Each number is 200 + 30 x the weight over the matrix's rms, rounded and kept within 0 to 999. Layers, rows and columns count from 0.

# layer 13 MLP up, 256x64, rms 0.602, rows 49-157, columns 0-63
184,217,162,185,240,191,187,169,210,210,206,205,236,179,234,195,238,191,222,193,157,179,163,149,174,196,226,217,205,198,204,245,162,149,168,171,226,204,171,208,260,224,154,253,196,214,156,181,181,187,115,178,191,170,191,162,174,184,182,238,202,238,181,218
158,210,226,231,211,222,233,235,166,245,222,219,257,250,165,221,202,197,146,233,189,178,220,224,184,244,208,265,230,236,217,196,236,183,189,171,228,236,153,205,235,232,212,177,187,225,150,209,175,216,199,190,243,151,197,266,263,155,161,196,181,227,168,174
228,217,227,186,221,206,170,129,201,248,221,143,195,180,212,240,165,156,222,199,196,201,210,199,166,169,214,183,184,149,201,139,218,180,223,207,219,215,142,172,221,233,207,187,180,177,167,224,199,212,245,236,244,156,212,270,215,159,162,212,210,215,132,161
205,182,179,185,141,231,207,227,144,203,184,190,206,201,96,253,220,186,200,183,225,216,235,148,192,195,213,187,190,244,247,185,160,112,220,209,221,227,195,201,163,151,211,183,190,194,192,218,247,159,224,240,190,218,229,193,199,193,213,174,202,222,217,190
181,219,165,196,179,216,220,198,192,208,216,245,202,160,201,193,226,211,179,208,191,200,203,199,244,216,188,278,207,185,217,203,157,159,109,175,200,215,189,205,229,165,205,233,245,139,123,200,185,247,200,162,202,187,171,179,227,198,208,185,189,180,144,194
213,190,201,197,216,185,267,179,202,238,191,177,173,211,177,185,194,183,158,142,187,230,159,174,178,189,166,238,221,196,123,253,203,225,227,185,193,199,230,184,209,213,209,162,256,183,192,183,262,196,179,216,195,217,172,204,244,188,182,215,218,241,208,184
162,171,212,180,221,200,190,233,180,183,217,175,190,152,186,175,191,236,177,172,200,217,214,203,300,159,204,199,190,181,210,186,161,170,248,235,208,259,217,205,224,216,206,160,153,173,201,196,252,176,233,220,205,218,167,163,208,204,153,219,246,139,210,189
110,205,230,165,233,215,158,205,191,211,192,174,164,176,208,208,222,203,115,222,187,171,196,244,171,162,198,250,232,183,215,190,159,165,236,202,197,181,204,214,232,181,195,222,188,202,205,207,177,180,217,254,141,260,174,184,214,209,193,193,235,230,225,174
224,137,225,180,232,215,214,243,213,184,249,177,193,244,226,224,182,174,227,210,198,234,171,215,184,206,226,184,253,210,176,193,193,222,218,208,230,201,221,217,167,210,214,186,158,175,178,179,253,201,152,164,168,171,214,254,177,204,166,252,234,209,144,156
246,151,209,184,225,188,221,210,192,222,220,201,208,188,184,217,225,207,234,183,189,184,158,189,218,222,178,153,255,184,193,186,179,166,208,192,199,275,191,215,151,207,210,165,227,160,201,185,212,239,126,233,170,186,169,184,212,186,172,204,223,256,234,171
225,176,205,210,170,204,173,185,190,205,160,155,176,226,192,183,206,203,220,196,204,186,207,197,208,137,176,194,228,264,202,259,182,147,225,196,211,198,167,251,195,207,207,169,190,210,157,205,233,235,236,198,212,178,181,171,224,150,204,278,250,255,174,211
187,181,223,212,216,226,220,189,231,203,185,243,183,190,173,177,210,166,180,196,216,176,172,180,156,167,238,201,174,177,199,191,148,175,211,240,205,195,171,195,238,187,265,206,219,210,220,219,244,229,247,215,199,197,210,182,192,158,189,202,224,201,249,189
215,227,166,216,205,211,198,211,182,169,194,236,210,179,172,200,211,193,203,228,191,160,225,242,196,202,199,243,223,130,217,244,203,168,206,114,204,206,250,207,183,218,196,220,243,139,246,174,253,186,221,158,193,215,211,144,182,207,220,208,177,177,196,209
203,233,248,146,218,203,244,128,151,177,261,247,190,228,139,189,240,211,229,159,185,208,221,185,188,198,161,197,184,269,219,163,195,203,165,231,176,190,223,218,217,246,203,184,214,204,238,216,183,220,248,234,162,212,227,187,202,177,128,204,179,210,218,228
219,201,223,203,204,229,204,217,174,177,173,235,186,261,168,206,176,138,213,210,183,188,208,181,193,240,157,145,238,184,200,188,170,199,171,231,209,239,180,251,214,217,256,229,212,252,181,227,145,202,271,178,227,189,232,196,248,209,204,129,196,182,163,184
192,191,247,149,243,169,224,229,176,187,230,255,142,228,217,208,201,169,141,215,214,200,202,171,181,179,235,230,224,249,234,181,186,214,134,189,190,164,242,269,233,203,206,191,184,180,186,195,173,246,186,198,226,163,195,185,197,174,207,200,209,173,206,199
177,184,172,192,188,235,140,194,188,200,236,219,160,169,229,193,228,181,253,194,176,185,202,236,141,154,235,216,237,166,125,162,170,229,229,195,234,169,225,209,231,186,206,148,227,175,219,204,166,230,222,166,208,215,212,257,212,229,177,268,191,203,218,198
217,161,227,225,175,208,213,127,233,151,183,174,202,288,187,255,195,255,152,211,176,212,204,161,203,205,200,196,198,156,179,217,141,164,219,203,155,235,237,236,197,219,211,245,201,249,240,223,220,183,249,227,248,226,194,205,252,245,234,215,194,202,177,225
203,241,208,222,229,200,257,114,216,221,163,209,205,138,180,197,110,209,204,195,202,259,208,229,173,177,193,202,176,172,160,201,232,159,144,202,131,190,215,205,197,201,236,223,226,192,151,187,173,210,202,206,216,196,194,178,201,202,185,251,211,177,161,165
152,208,233,208,235,211,214,213,192,158,203,202,200,182,205,139,213,227,192,259,231,176,237,225,225,201,257,226,215,212,186,247,155,215,166,214,220,221,205,191,214,218,207,180,222,133,178,212,200,174,191,134,202,251,203,249,187,250,204,194,187,175,222,186
194,179,200,182,237,138,208,168,207,264,266,207,182,216,235,201,220,171,215,234,216,211,216,202,142,194,187,199,165,204,174,216,260,209,199,166,218,207,182,206,213,234,225,208,222,211,199,201,185,182,269,189,217,183,197,191,189,226,190,229,229,178,197,227
176,220,191,243,232,187,213,201,226,207,206,188,165,178,147,196,176,147,181,188,232,160,210,212,158,168,223,260,227,171,124,188,185,177,142,205,190,222,204,204,192,218,172,224,181,204,221,191,199,182,196,208,192,228,207,188,227,196,200,234,174,219,279,193
211,247,139,213,206,274,217,183,163,154,159,205,214,166,207,134,181,216,213,196,212,196,208,134,217,181,185,224,212,197,211,235,152,220,166,182,215,212,205,222,202,219,187,183,213,178,258,190,195,197,176,219,148,218,217,229,219,233,166,161,142,172,188,201
178,172,194,201,177,174,187,169,230,154,235,234,152,188,219,164,248,166,203,178,212,201,144,212,240,215,180,221,173,217,204,155,146,193,204,160,230,278,187,210,162,185,241,249,229,209,187,217,184,191,212,185,181,223,268,201,203,214,141,213,184,172,228,197
193,203,257,224,217,147,213,219,179,193,241,204,214,200,176,228,167,162,202,249,181,167,220,178,140,209,207,243,230,166,281,224,168,149,212,216,241,247,203,240,180,203,199,247,235,185,215,218,190,203,199,285,202,192,207,229,224,147,183,141,233,191,111,136
238,212,200,202,198,196,198,226,155,179,188,278,245,136,198,166,162,176,180,247,148,205,193,178,190,217,190,220,189,222,194,253,209,191,240,224,215,238,166,173,196,225,219,126,155,163,169,249,184,219,234,241,241,241,197,174,224,236,137,240,194,236,175,167
181,187,229,173,209,193,218,251,179,192,197,198,206,206,192,213,193,187,223,192,278,228,199,150,233,185,176,204,207,188,246,177,143,188,183,159,182,281,228,235,177,225,178,202,299,196,193,130,171,224,176,238,195,161,206,194,180,228,201,203,230,160,198,190
255,230,206,193,177,170,112,235,185,194,226,182,161,174,199,139,217,212,167,202,163,178,165,197,205,217,214,238,123,212,179,186,178,197,198,194,165,204,271,224,205,169,189,180,224,213,167,256,217,182,193,231,228,152,237,208,198,234,198,219,214,176,178,206
195,220,164,174,195,226,221,166,172,155,204,208,173,170,148,172,210,149,184,228,191,182,155,142,169,214,179,186,160,233,178,173,197,173,197,244,169,188,211,213,166,203,260,220,251,219,226,188,178,206,211,224,242,198,205,260,225,239,234,207,208,144,210,158
224,192,214,148,208,217,168,249,203,204,196,219,215,218,205,161,225,175,199,192,205,163,132,207,194,202,221,169,236,198,152,168,191,214,228,248,262,229,230,179,233,190,197,218,144,155,207,229,213,263,241,146,227,184,191,210,223,224,193,242,182,186,170,147
210,194,198,198,209,187,210,183,194,264,266,221,199,233,233,253,215,197,163,186,152,212,200,235,225,181,167,191,250,213,169,220,200,201,179,140,196,232,182,170,238,265,214,218,232,171,211,195,188,134,219,187,194,195,194,224,242,180,226,181,196,233,202,182
190,215,230,184,195,201,189,211,186,157,175,178,181,201,126,202,185,229,192,222,210,184,264,251,199,273,172,205,238,243,160,243,167,187,192,217,247,170,201,191,254,212,179,216,215,197,181,198,208,208,198,223,197,187,266,184,208,248,190,173,217,192,195,213
181,172,205,130,144,218,170,216,211,196,175,283,154,224,234,239,215,176,156,189,207,164,170,203,202,187,204,179,140,163,229,198,200,212,208,198,224,197,197,179,248,249,207,237,169,220,179,263,251,199,195,208,202,217,177,226,186,177,175,197,178,213,169,217
211,200,221,115,155,206,226,180,173,165,189,229,183,161,223,253,236,211,176,165,173,222,198,190,218,227,235,215,189,178,203,173,172,125,170,220,194,193,167,240,247,203,192,190,203,229,188,201,222,262,181,231,247,242,188,187,188,179,187,164,213,205,136,236
204,220,229,197,202,222,212,230,176,205,221,276,182,175,206,234,202,184,184,197,209,218,216,170,157,238,202,210,250,235,170,245,163,124,218,175,270,205,198,214,165,183,209,177,170,256,250,151,235,199,205,236,224,225,176,191,143,237,173,203,233,208,192,196
163,217,167,201,177,168,175,205,187,149,197,178,228,220,201,204,236,140,190,172,185,160,210,221,220,194,259,180,169,142,221,223,122,210,196,211,179,192,174,189,213,192,236,216,200,185,192,189,205,251,166,239,194,191,206,221,224,239,128,197,199,169,180,206
195,169,200,157,200,198,200,219,164,195,244,132,140,175,201,223,170,181,205,182,234,203,176,170,235,167,219,167,191,191,196,241,173,143,140,213,176,207,192,211,220,188,146,187,150,185,236,206,197,214,224,178,249,258,235,213,181,194,200,215,187,207,175,214
136,167,226,162,137,195,185,214,115,207,233,191,194,186,163,210,213,199,206,243,196,207,223,251,171,185,192,131,214,172,205,193,187,203,160,219,168,282,246,190,181,197,190,222,214,166,237,216,220,210,184,207,280,157,188,143,214,165,227,231,184,235,148,178
183,200,202,255,219,185,170,156,212,239,173,202,240,240,179,193,128,175,185,165,211,266,188,204,183,215,234,186,158,138,177,149,218,197,196,203,209,229,221,218,175,166,197,201,183,181,235,240,236,228,239,218,189,194,229,186,197,196,180,195,241,216,220,142
167,173,203,226,196,175,227,200,184,213,239,208,191,202,207,175,164,254,162,159,191,216,222,190,174,202,181,203,152,211,163,201,219,217,130,280,229,177,189,234,209,227,197,193,191,233,250,184,260,188,201,228,215,213,203,196,209,166,209,203,244,155,161,124
221,210,222,203,222,209,184,202,258,212,173,213,208,195,206,174,231,131,142,192,144,191,122,178,191,252,201,224,223,176,192,216,182,173,150,209,268,167,180,209,197,191,196,207,116,195,158,206,185,223,193,211,187,146,206,179,225,182,137,175,208,183,183,178
197,186,222,191,172,298,246,173,162,145,169,211,189,189,203,191,183,270,167,201,226,187,170,227,214,247,236,211,216,149,247,223,162,185,209,177,234,238,180,179,179,207,150,226,200,241,228,196,213,170,211,225,207,242,157,171,201,218,208,181,176,184,234,192
227,181,226,234,199,216,195,201,140,197,206,209,133,196,197,165,191,215,168,195,223,194,158,195,196,205,154,186,231,207,230,183,208,197,218,193,201,205,166,188,217,218,163,201,197,184,155,216,176,99,258,222,223,193,177,273,248,222,231,157,148,195,198,211
233,159,214,193,226,200,239,241,171,181,207,226,162,201,202,208,200,213,192,180,131,203,203,207,197,177,195,171,160,206,221,198,169,183,160,200,231,121,247,161,227,216,227,219,189,224,211,178,226,151,234,234,280,222,239,234,184,209,176,200,201,187,216,208
186,203,219,171,188,228,184,204,199,233,210,213,202,196,209,179,201,195,202,151,112,262,174,222,148,231,174,208,213,237,160,170,178,185,198,192,213,167,220,219,188,194,212,160,234,190,188,195,178,249,196,204,159,205,198,246,218,232,219,189,189,198,227,239
206,187,168,179,197,204,237,152,139,197,200,223,155,242,174,169,200,207,197,178,195,154,226,210,207,222,151,192,191,182,186,211,199,162,167,269,262,233,157,179,251,188,174,227,132,215,237,210,208,191,185,235,201,259,209,198,190,196,225,228,195,196,186,185
196,167,142,216,194,252,165,221,223,183,167,206,250,196,171,230,159,184,175,254,197,166,189,234,228,222,189,178,186,192,181,262,188,202,168,196,224,203,174,182,217,206,217,177,249,166,209,172,226,192,161,206,195,174,197,254,181,226,174,264,167,203,197,190
208,196,187,221,191,193,210,197,211,210,272,145,183,260,134,244,178,234,240,222,186,258,162,155,196,222,206,185,217,210,239,256,250,180,196,162,202,239,172,271,260,199,235,181,213,186,244,209,228,223,225,217,186,210,176,178,158,226,175,163,177,227,157,210
197,216,245,206,233,203,202,173,217,221,169,205,202,213,192,170,236,191,185,171,192,209,145,238,158,198,188,190,145,204,172,175,200,257,170,223,188,221,202,204,173,224,227,224,178,195,238,133,191,176,175,192,203,208,193,252,248,248,247,217,181,207,174,145
212,193,209,220,193,227,213,210,170,167,250,227,238,184,249,202,257,218,201,213,150,145,205,190,173,165,202,233,195,101,176,201,148,172,229,185,249,225,176,201,148,202,166,182,285,233,155,185,191,163,189,226,197,203,168,194,195,219,191,187,192,202,208,197
200,240,209,228,174,172,242,250,157,188,193,173,209,202,199,203,191,138,162,253,213,219,222,229,174,176,168,202,188,162,236,254,165,190,177,246,182,187,190,225,197,219,163,211,197,222,173,186,175,222,250,256,141,286,154,209,191,203,180,226,163,185,200,169
240,158,211,190,168,208,171,185,178,190,210,212,144,213,231,206,217,208,218,173,239,140,228,227,190,181,208,204,226,204,112,245,159,222,241,222,244,223,170,193,194,210,215,173,181,190,153,203,234,172,202,209,256,202,220,203,207,211,157,222,176,244,243,222
187,241,187,180,225,237,185,167,166,240,208,174,193,221,167,235,197,219,246,132,203,160,246,184,190,170,189,212,248,185,195,217,229,181,203,165,174,141,153,208,217,194,168,204,200,211,138,233,199,175,220,172,257,276,174,222,206,180,181,270,200,262,192,200
173,237,169,289,218,260,231,167,187,218,207,171,230,170,148,186,215,207,176,138,198,234,168,178,184,182,186,225,253,188,193,167,211,170,203,196,196,261,204,237,189,206,219,205,227,197,252,218,160,155,199,220,228,147,178,149,229,231,194,188,221,179,195,191
195,201,174,171,235,212,215,218,205,228,167,237,216,286,178,204,201,214,198,246,227,160,230,173,183,214,206,217,253,187,207,246,132,197,154,167,180,142,239,190,207,234,208,170,147,202,181,180,196,162,208,184,232,180,170,257,177,211,207,187,261,172,221,211
222,230,202,167,253,255,218,245,185,182,169,144,216,161,188,173,194,253,160,229,198,166,130,206,199,218,254,231,242,218,189,242,209,183,190,177,258,217,227,210,197,239,172,219,159,213,168,254,179,162,183,247,186,220,230,173,181,193,132,183,238,132,202,180
126,232,206,238,189,177,214,218,228,244,218,225,233,264,197,222,179,203,205,216,208,303,192,209,223,168,213,214,200,158,169,239,177,226,149,211,167,169,143,220,207,213,204,184,165,182,162,183,172,163,178,246,228,229,229,229,193,215,213,196,211,159,165,168
107,231,228,204,196,209,173,171,184,199,172,243,216,214,186,186,172,242,234,212,187,230,192,147,189,192,214,175,202,229,224,210,160,166,197,193,156,222,197,249,210,202,168,207,160,164,278,241,192,159,184,174,246,209,194,240,176,181,241,217,192,214,281,195
213,187,201,225,218,180,161,218,242,206,230,241,230,214,213,236,119,217,174,178,248,225,198,169,214,234,225,188,198,166,160,132,202,159,148,159,286,213,159,218,248,212,193,243,200,234,199,173,212,229,208,188,202,195,218,155,196,204,175,218,175,185,203,162
232,192,218,196,224,216,162,145,181,193,211,170,180,202,181,181,222,202,196,130,220,201,234,196,204,235,180,204,207,192,234,207,232,154,213,225,219,194,241,169,238,247,267,183,221,132,217,204,197,189,175,227,261,207,175,197,184,191,180,264,241,224,183,195
220,186,203,201,178,192,179,166,202,197,143,202,193,217,224,193,234,205,165,203,180,217,196,257,135,274,162,210,222,216,187,185,184,168,140,178,231,196,226,192,199,199,192,187,149,282,191,222,231,219,209,183,152,183,198,233,154,203,235,183,263,164,207,196
147,193,184,227,249,182,212,216,199,242,221,206,163,224,245,185,219,200,204,181,166,224,271,241,191,167,208,158,227,179,251,179,151,185,205,178,224,243,197,199,148,220,160,190,178,181,254,245,220,216,234,161,196,209,194,213,162,200,204,206,151,167,237,202
171,149,165,229,210,211,189,189,128,243,132,205,209,154,151,153,219,194,172,221,211,212,227,191,203,227,226,232,258,197,187,178,216,203,166,239,211,207,218,211,210,206,212,217,173,134,197,206,183,169,206,201,244,173,189,168,210,212,210,164,213,200,162,215
190,200,226,188,158,260,217,184,184,230,178,222,185,182,255,194,195,207,230,197,139,219,136,163,214,184,189,241,173,243,178,192,196,191,198,220,145,245,149,221,206,260,202,251,185,214,218,148,244,240,251,219,211,193,212,169,212,184,195,237,220,180,255,196
190,165,188,208,221,172,186,215,216,166,167,192,205,207,166,173,194,239,170,161,210,203,175,195,214,219,132,190,144,192,245,223,179,229,230,211,201,217,255,218,240,241,176,177,160,240,214,180,209,231,240,222,232,256,158,179,177,174,184,211,192,185,153,162
132,161,235,197,195,242,226,180,199,220,152,226,252,202,206,223,230,252,187,135,193,245,189,219,222,234,192,217,217,186,201,215,167,204,223,223,206,197,206,251,249,208,166,218,177,198,203,253,173,148,186,202,261,207,210,213,204,148,169,188,211,147,200,210
177,220,235,174,189,226,199,152,190,232,198,142,216,201,204,180,194,198,187,260,217,157,181,241,227,207,150,206,212,189,137,200,197,176,173,198,207,203,149,131,223,214,151,189,128,168,187,221,222,193,267,211,218,178,186,176,187,194,199,247,182,209,231,218
223,197,199,187,242,172,215,222,184,247,219,215,180,256,126,172,238,192,203,206,148,199,168,230,208,183,153,242,138,170,187,177,218,155,209,217,210,176,198,211,174,261,253,198,169,225,232,184,164,172,231,236,196,192,173,202,215,178,166,174,168,265,202,144
193,170,212,240,153,219,195,142,185,204,173,160,251,230,240,218,180,258,237,154,188,212,226,199,244,206,223,193,233,168,210,198,183,147,210,150,186,238,159,232,239,172,222,160,246,211,156,216,197,209,254,240,184,198,211,225,240,207,211,242,167,181,235,212
227,216,216,185,203,178,202,234,185,214,123,202,223,191,223,211,223,140,179,231,190,196,257,136,217,189,146,163,185,200,220,198,208,192,191,124,256,238,185,203,181,174,222,199,196,195,186,215,203,241,198,180,170,216,220,235,168,233,173,227,148,163,221,192
144,195,150,201,163,236,249,211,188,184,182,180,183,169,195,188,197,228,181,183,242,225,196,183,207,219,190,176,178,175,235,208,185,117,236,148,218,216,223,167,200,196,205,212,218,203,212,171,219,211,200,180,209,206,154,132,177,249,193,227,243,217,151,146
175,224,235,207,194,167,172,233,126,241,234,182,209,265,192,236,170,217,232,199,226,168,250,236,218,222,158,177,171,185,241,170,209,183,149,153,224,185,225,211,210,206,215,194,212,202,203,180,202,213,178,244,205,184,172,169,165,207,171,259,176,198,164,217
225,196,277,234,220,192,240,203,227,198,153,231,146,193,215,234,187,175,154,186,204,174,209,185,175,207,214,147,156,236,252,252,170,169,225,223,179,169,166,264,154,254,221,169,182,237,177,233,203,199,209,223,236,172,159,186,234,192,184,196,213,195,195,150
215,207,194,209,186,157,178,165,255,226,237,223,205,203,174,181,217,222,205,183,200,189,176,172,178,199,200,206,212,210,237,175,151,139,160,227,222,219,251,178,171,277,245,213,197,163,240,204,203,203,204,206,229,170,211,227,200,176,201,178,230,202,175,198
181,154,207,238,233,224,198,203,182,195,217,201,188,188,209,164,173,196,177,177,258,229,267,249,195,165,218,148,201,232,250,195,212,163,134,159,192,171,274,159,210,282,176,202,227,187,192,182,180,119,217,225,228,169,237,202,187,235,179,241,207,205,220,184
145,121,215,165,217,194,214,163,226,196,187,212,215,214,205,199,211,158,205,226,179,228,200,232,258,181,193,176,230,216,203,169,201,199,231,222,251,240,229,220,223,244,235,222,172,171,178,155,232,196,215,204,176,203,199,242,219,198,198,202,194,173,198,183
202,181,217,171,246,203,188,147,183,244,213,207,246,274,206,224,187,187,205,180,206,195,233,230,233,187,162,173,155,192,212,188,222,223,198,173,209,165,143,208,203,190,213,177,247,172,178,274,231,216,202,220,237,227,179,206,175,249,183,185,157,246,190,220
239,214,200,196,167,232,186,186,147,208,288,148,212,146,184,224,232,225,197,202,167,163,236,225,228,267,186,221,193,196,217,223,256,210,165,146,190,246,214,184,225,217,182,196,208,197,249,215,203,184,215,247,212,236,253,187,179,214,157,180,184,202,212,203
214,254,231,225,209,162,144,211,194,207,209,210,214,193,239,190,196,205,190,237,246,181,164,196,144,203,170,201,212,193,216,300,212,209,172,194,177,223,158,214,217,221,215,232,209,194,199,185,233,156,253,206,172,239,160,211,147,213,165,239,176,179,143,242
205,208,197,214,222,223,193,219,195,235,163,258,167,186,171,201,150,190,171,270,210,190,156,266,180,160,134,222,194,182,231,247,199,228,225,242,229,255,216,202,167,179,197,123,196,186,195,229,162,219,238,223,193,200,184,189,241,268,170,216,222,183,177,194
197,202,229,221,227,209,191,210,212,224,177,193,206,235,169,223,229,192,220,183,263,233,242,183,237,151,189,154,208,170,264,269,193,149,161,168,233,229,205,201,243,217,178,173,216,189,203,204,172,179,166,251,192,193,194,181,242,173,209,223,220,182,199,208
187,189,205,193,277,163,173,169,207,197,240,204,152,203,176,188,202,204,208,232,223,181,191,234,234,249,203,215,182,233,207,210,232,212,237,163,253,197,255,241,200,196,173,217,207,200,165,157,240,204,193,201,188,111,160,238,229,237,212,201,215,217,284,155
174,235,207,180,196,229,250,233,171,214,206,147,139,270,206,172,198,202,168,183,204,208,212,209,188,212,175,198,254,230,190,204,188,229,198,244,203,199,189,212,167,234,164,214,163,194,160,189,199,258,210,191,213,209,188,238,181,188,239,231,207,181,231,186
194,201,279,199,145,182,222,197,194,255,258,244,218,181,220,236,180,153,204,153,210,204,184,201,157,245,240,199,230,166,240,206,192,224,214,233,229,210,231,205,153,196,247,233,188,156,196,206,224,183,200,276,264,162,171,215,209,192,190,213,204,166,260,196
177,218,165,270,199,179,172,184,159,208,220,204,199,163,184,228,192,149,239,205,196,154,192,199,159,189,189,231,157,159,245,178,240,149,219,203,230,268,212,245,186,168,203,232,186,196,244,154,151,214,234,142,244,235,185,182,175,222,194,205,183,219,201,188
233,225,202,240,255,217,216,171,225,261,192,208,189,240,198,198,201,219,219,247,163,235,210,192,204,151,223,197,222,179,190,219,179,145,157,213,207,190,195,182,164,228,217,192,208,124,173,167,181,191,156,212,195,199,277,165,218,181,213,201,179,210,285,137
217,260,198,156,209,180,201,176,214,174,209,200,150,235,165,194,144,228,181,219,176,182,215,256,202,180,200,177,173,153,248,191,183,227,212,180,205,196,189,194,210,285,172,168,188,185,240,229,238,171,136,187,171,184,196,249,209,163,213,243,176,196,226,193
162,198,192,197,198,165,160,228,187,214,167,176,211,182,137,222,203,205,165,197,210,177,159,198,177,173,247,172,234,202,221,203,192,186,250,169,243,208,136,193,213,159,203,246,240,197,235,246,290,186,222,184,170,273,219,276,191,210,205,199,168,189,195,190
189,174,187,207,170,223,227,214,189,209,202,158,167,189,184,117,190,233,153,202,172,190,226,210,208,255,169,199,213,218,219,210,170,200,231,208,225,199,199,207,185,164,251,140,187,148,182,210,238,186,245,178,184,183,239,244,183,227,199,217,210,216,218,167
147,134,195,231,192,201,227,169,197,233,178,174,149,155,221,155,189,237,224,201,209,168,199,205,168,210,152,246,181,188,246,198,158,192,260,195,226,189,193,206,124,215,185,214,189,244,234,164,260,182,189,216,246,170,175,197,176,239,191,186,149,161,185,223
193,230,159,206,144,250,230,151,201,216,223,192,233,213,226,196,231,181,260,244,181,233,222,194,144,230,175,238,217,172,141,196,150,166,207,162,175,193,186,196,221,188,195,162,194,182,168,261,142,232,250,181,209,179,213,191,180,189,187,176,187,207,167,203
204,212,231,178,260,187,221,134,141,200,218,256,201,212,226,185,201,211,196,190,218,181,146,172,166,210,178,137,216,222,196,243,197,166,207,235,157,171,155,209,231,226,222,179,234,152,234,220,221,220,193,149,232,226,180,237,191,204,194,186,188,145,278,222
155,247,229,233,203,235,223,211,135,216,146,240,208,226,241,168,204,238,178,234,238,225,261,192,167,163,219,174,212,243,192,194,197,144,180,153,182,232,173,185,175,202,252,225,204,134,189,183,202,235,198,212,227,163,182,208,218,244,210,189,215,207,198,184
197,208,239,221,150,220,182,185,175,139,171,197,192,235,157,161,233,204,180,245,247,138,157,253,162,193,178,220,208,251,227,224,220,209,157,157,201,246,214,222,214,212,218,268,222,141,182,218,205,256,197,216,243,187,194,169,212,217,207,167,182,182,201,233
244,197,216,200,217,189,179,192,206,217,210,205,198,187,188,172,206,226,239,184,224,210,193,160,244,188,197,156,259,251,160,215,215,185,237,221,194,139,235,248,213,267,168,214,185,188,141,266,249,229,212,204,231,189,221,236,192,164,197,190,186,187,179,213
220,168,210,181,222,174,152,208,218,204,230,176,218,200,129,212,206,189,210,236,192,185,173,185,198,200,125,223,252,154,183,209,214,235,161,179,167,184,110,194,225,195,228,150,176,187,198,191,218,223,232,183,242,232,177,202,154,219,209,192,190,247,168,190
144,187,178,221,263,248,250,196,120,195,187,230,137,246,196,175,229,259,196,190,170,206,218,231,209,215,186,149,255,232,209,166,161,246,172,142,199,210,206,186,205,221,143,174,216,217,161,208,164,204,240,187,261,199,213,168,184,197,177,247,215,184,195,246
187,222,202,228,184,213,205,161,129,249,124,210,194,189,203,146,195,239,202,197,177,224,210,163,191,155,242,189,171,209,171,113,200,212,215,208,189,158,227,207,219,228,151,215,246,217,165,163,231,223,181,202,204,232,228,210,182,186,204,234,177,161,208,157
223,219,195,160,221,166,170,161,192,234,176,144,268,207,235,192,174,206,221,183,160,202,194,185,230,194,197,187,214,211,176,194,161,205,227,207,230,166,192,219,199,228,242,247,202,215,213,269,145,171,134,228,229,224,256,215,212,217,245,250,201,238,222,124
217,244,201,244,188,166,217,144,200,125,193,222,201,224,185,200,202,238,182,195,206,228,198,246,229,220,230,183,262,209,213,188,201,218,225,222,177,194,197,229,230,258,216,176,197,193,177,219,238,225,172,168,182,241,169,206,182,212,179,197,175,231,163,167
204,201,186,223,213,214,183,172,209,179,150,207,173,205,165,215,223,163,204,215,159,198,217,214,188,196,175,221,164,182,159,222,178,175,167,274,202,203,220,223,303,217,166,180,198,209,215,233,186,172,213,192,239,154,196,161,185,182,205,209,232,162,216,165
196,201,129,200,211,193,152,204,222,234,189,236,162,193,243,189,215,235,193,209,203,204,230,208,202,197,182,258,195,218,198,184,105,167,228,211,220,234,245,228,185,245,162,226,160,194,222,172,231,196,213,270,198,175,243,228,198,207,259,213,167,267,224,249
197,194,201,237,221,220,195,191,147,210,151,228,179,204,161,142,183,144,177,191,164,245,218,206,169,241,194,203,154,175,161,239,214,185,175,198,253,194,250,184,232,185,168,201,182,208,222,181,219,170,151,224,162,219,178,202,224,230,224,174,173,204,145,216
201,178,205,218,211,180,156,188,188,189,180,192,231,215,183,217,160,237,231,281,179,179,135,227,178,245,166,167,152,184,228,195,200,195,193,132,205,201,223,200,238,226,160,184,193,219,215,216,212,189,145,246,210,247,226,187,152,209,188,198,244,180,199,197
240,244,195,212,176,207,175,157,165,195,197,276,147,158,232,151,205,202,244,216,123,202,126,180,176,160,250,145,232,147,212,225,186,160,219,166,247,163,191,228,202,198,199,190,241,179,230,188,268,210,248,170,169,210,146,225,152,178,218,203,172,182,186,213
161,157,162,242,147,217,182,139,184,226,169,218,189,184,201,206,188,217,246,165,187,214,175,236,187,181,216,246,255,190,224,165,192,150,199,162,239,221,208,196,229,219,146,201,236,198,210,206,223,170,189,215,188,190,221,182,223,219,240,207,221,270,196,185
185,210,252,169,211,197,227,152,175,215,169,184,184,142,201,201,169,201,167,193,144,182,220,210,183,183,186,179,226,219,243,242,158,254,211,222,194,163,181,197,200,198,203,191,242,227,172,190,152,173,219,241,219,283,270,143,202,231,210,216,220,189,234,162
245,195,201,262,156,243,208,207,209,222,189,248,164,218,187,178,203,161,130,249,175,212,198,169,192,206,181,167,247,231,140,229,187,174,203,226,161,200,182,216,242,238,181,168,154,199,184,188,214,150,234,222,178,209,212,180,252,186,243,215,232,164,186,110
195,226,150,165,232,194,167,155,206,179,170,183,177,203,141,157,163,144,141,182,216,234,198,184,254,234,232,147,211,201,202,214,123,145,196,215,253,175,251,231,216,175,191,156,195,212,228,124,193,216,211,243,202,181,188,212,167,192,200,192,213,187,234,189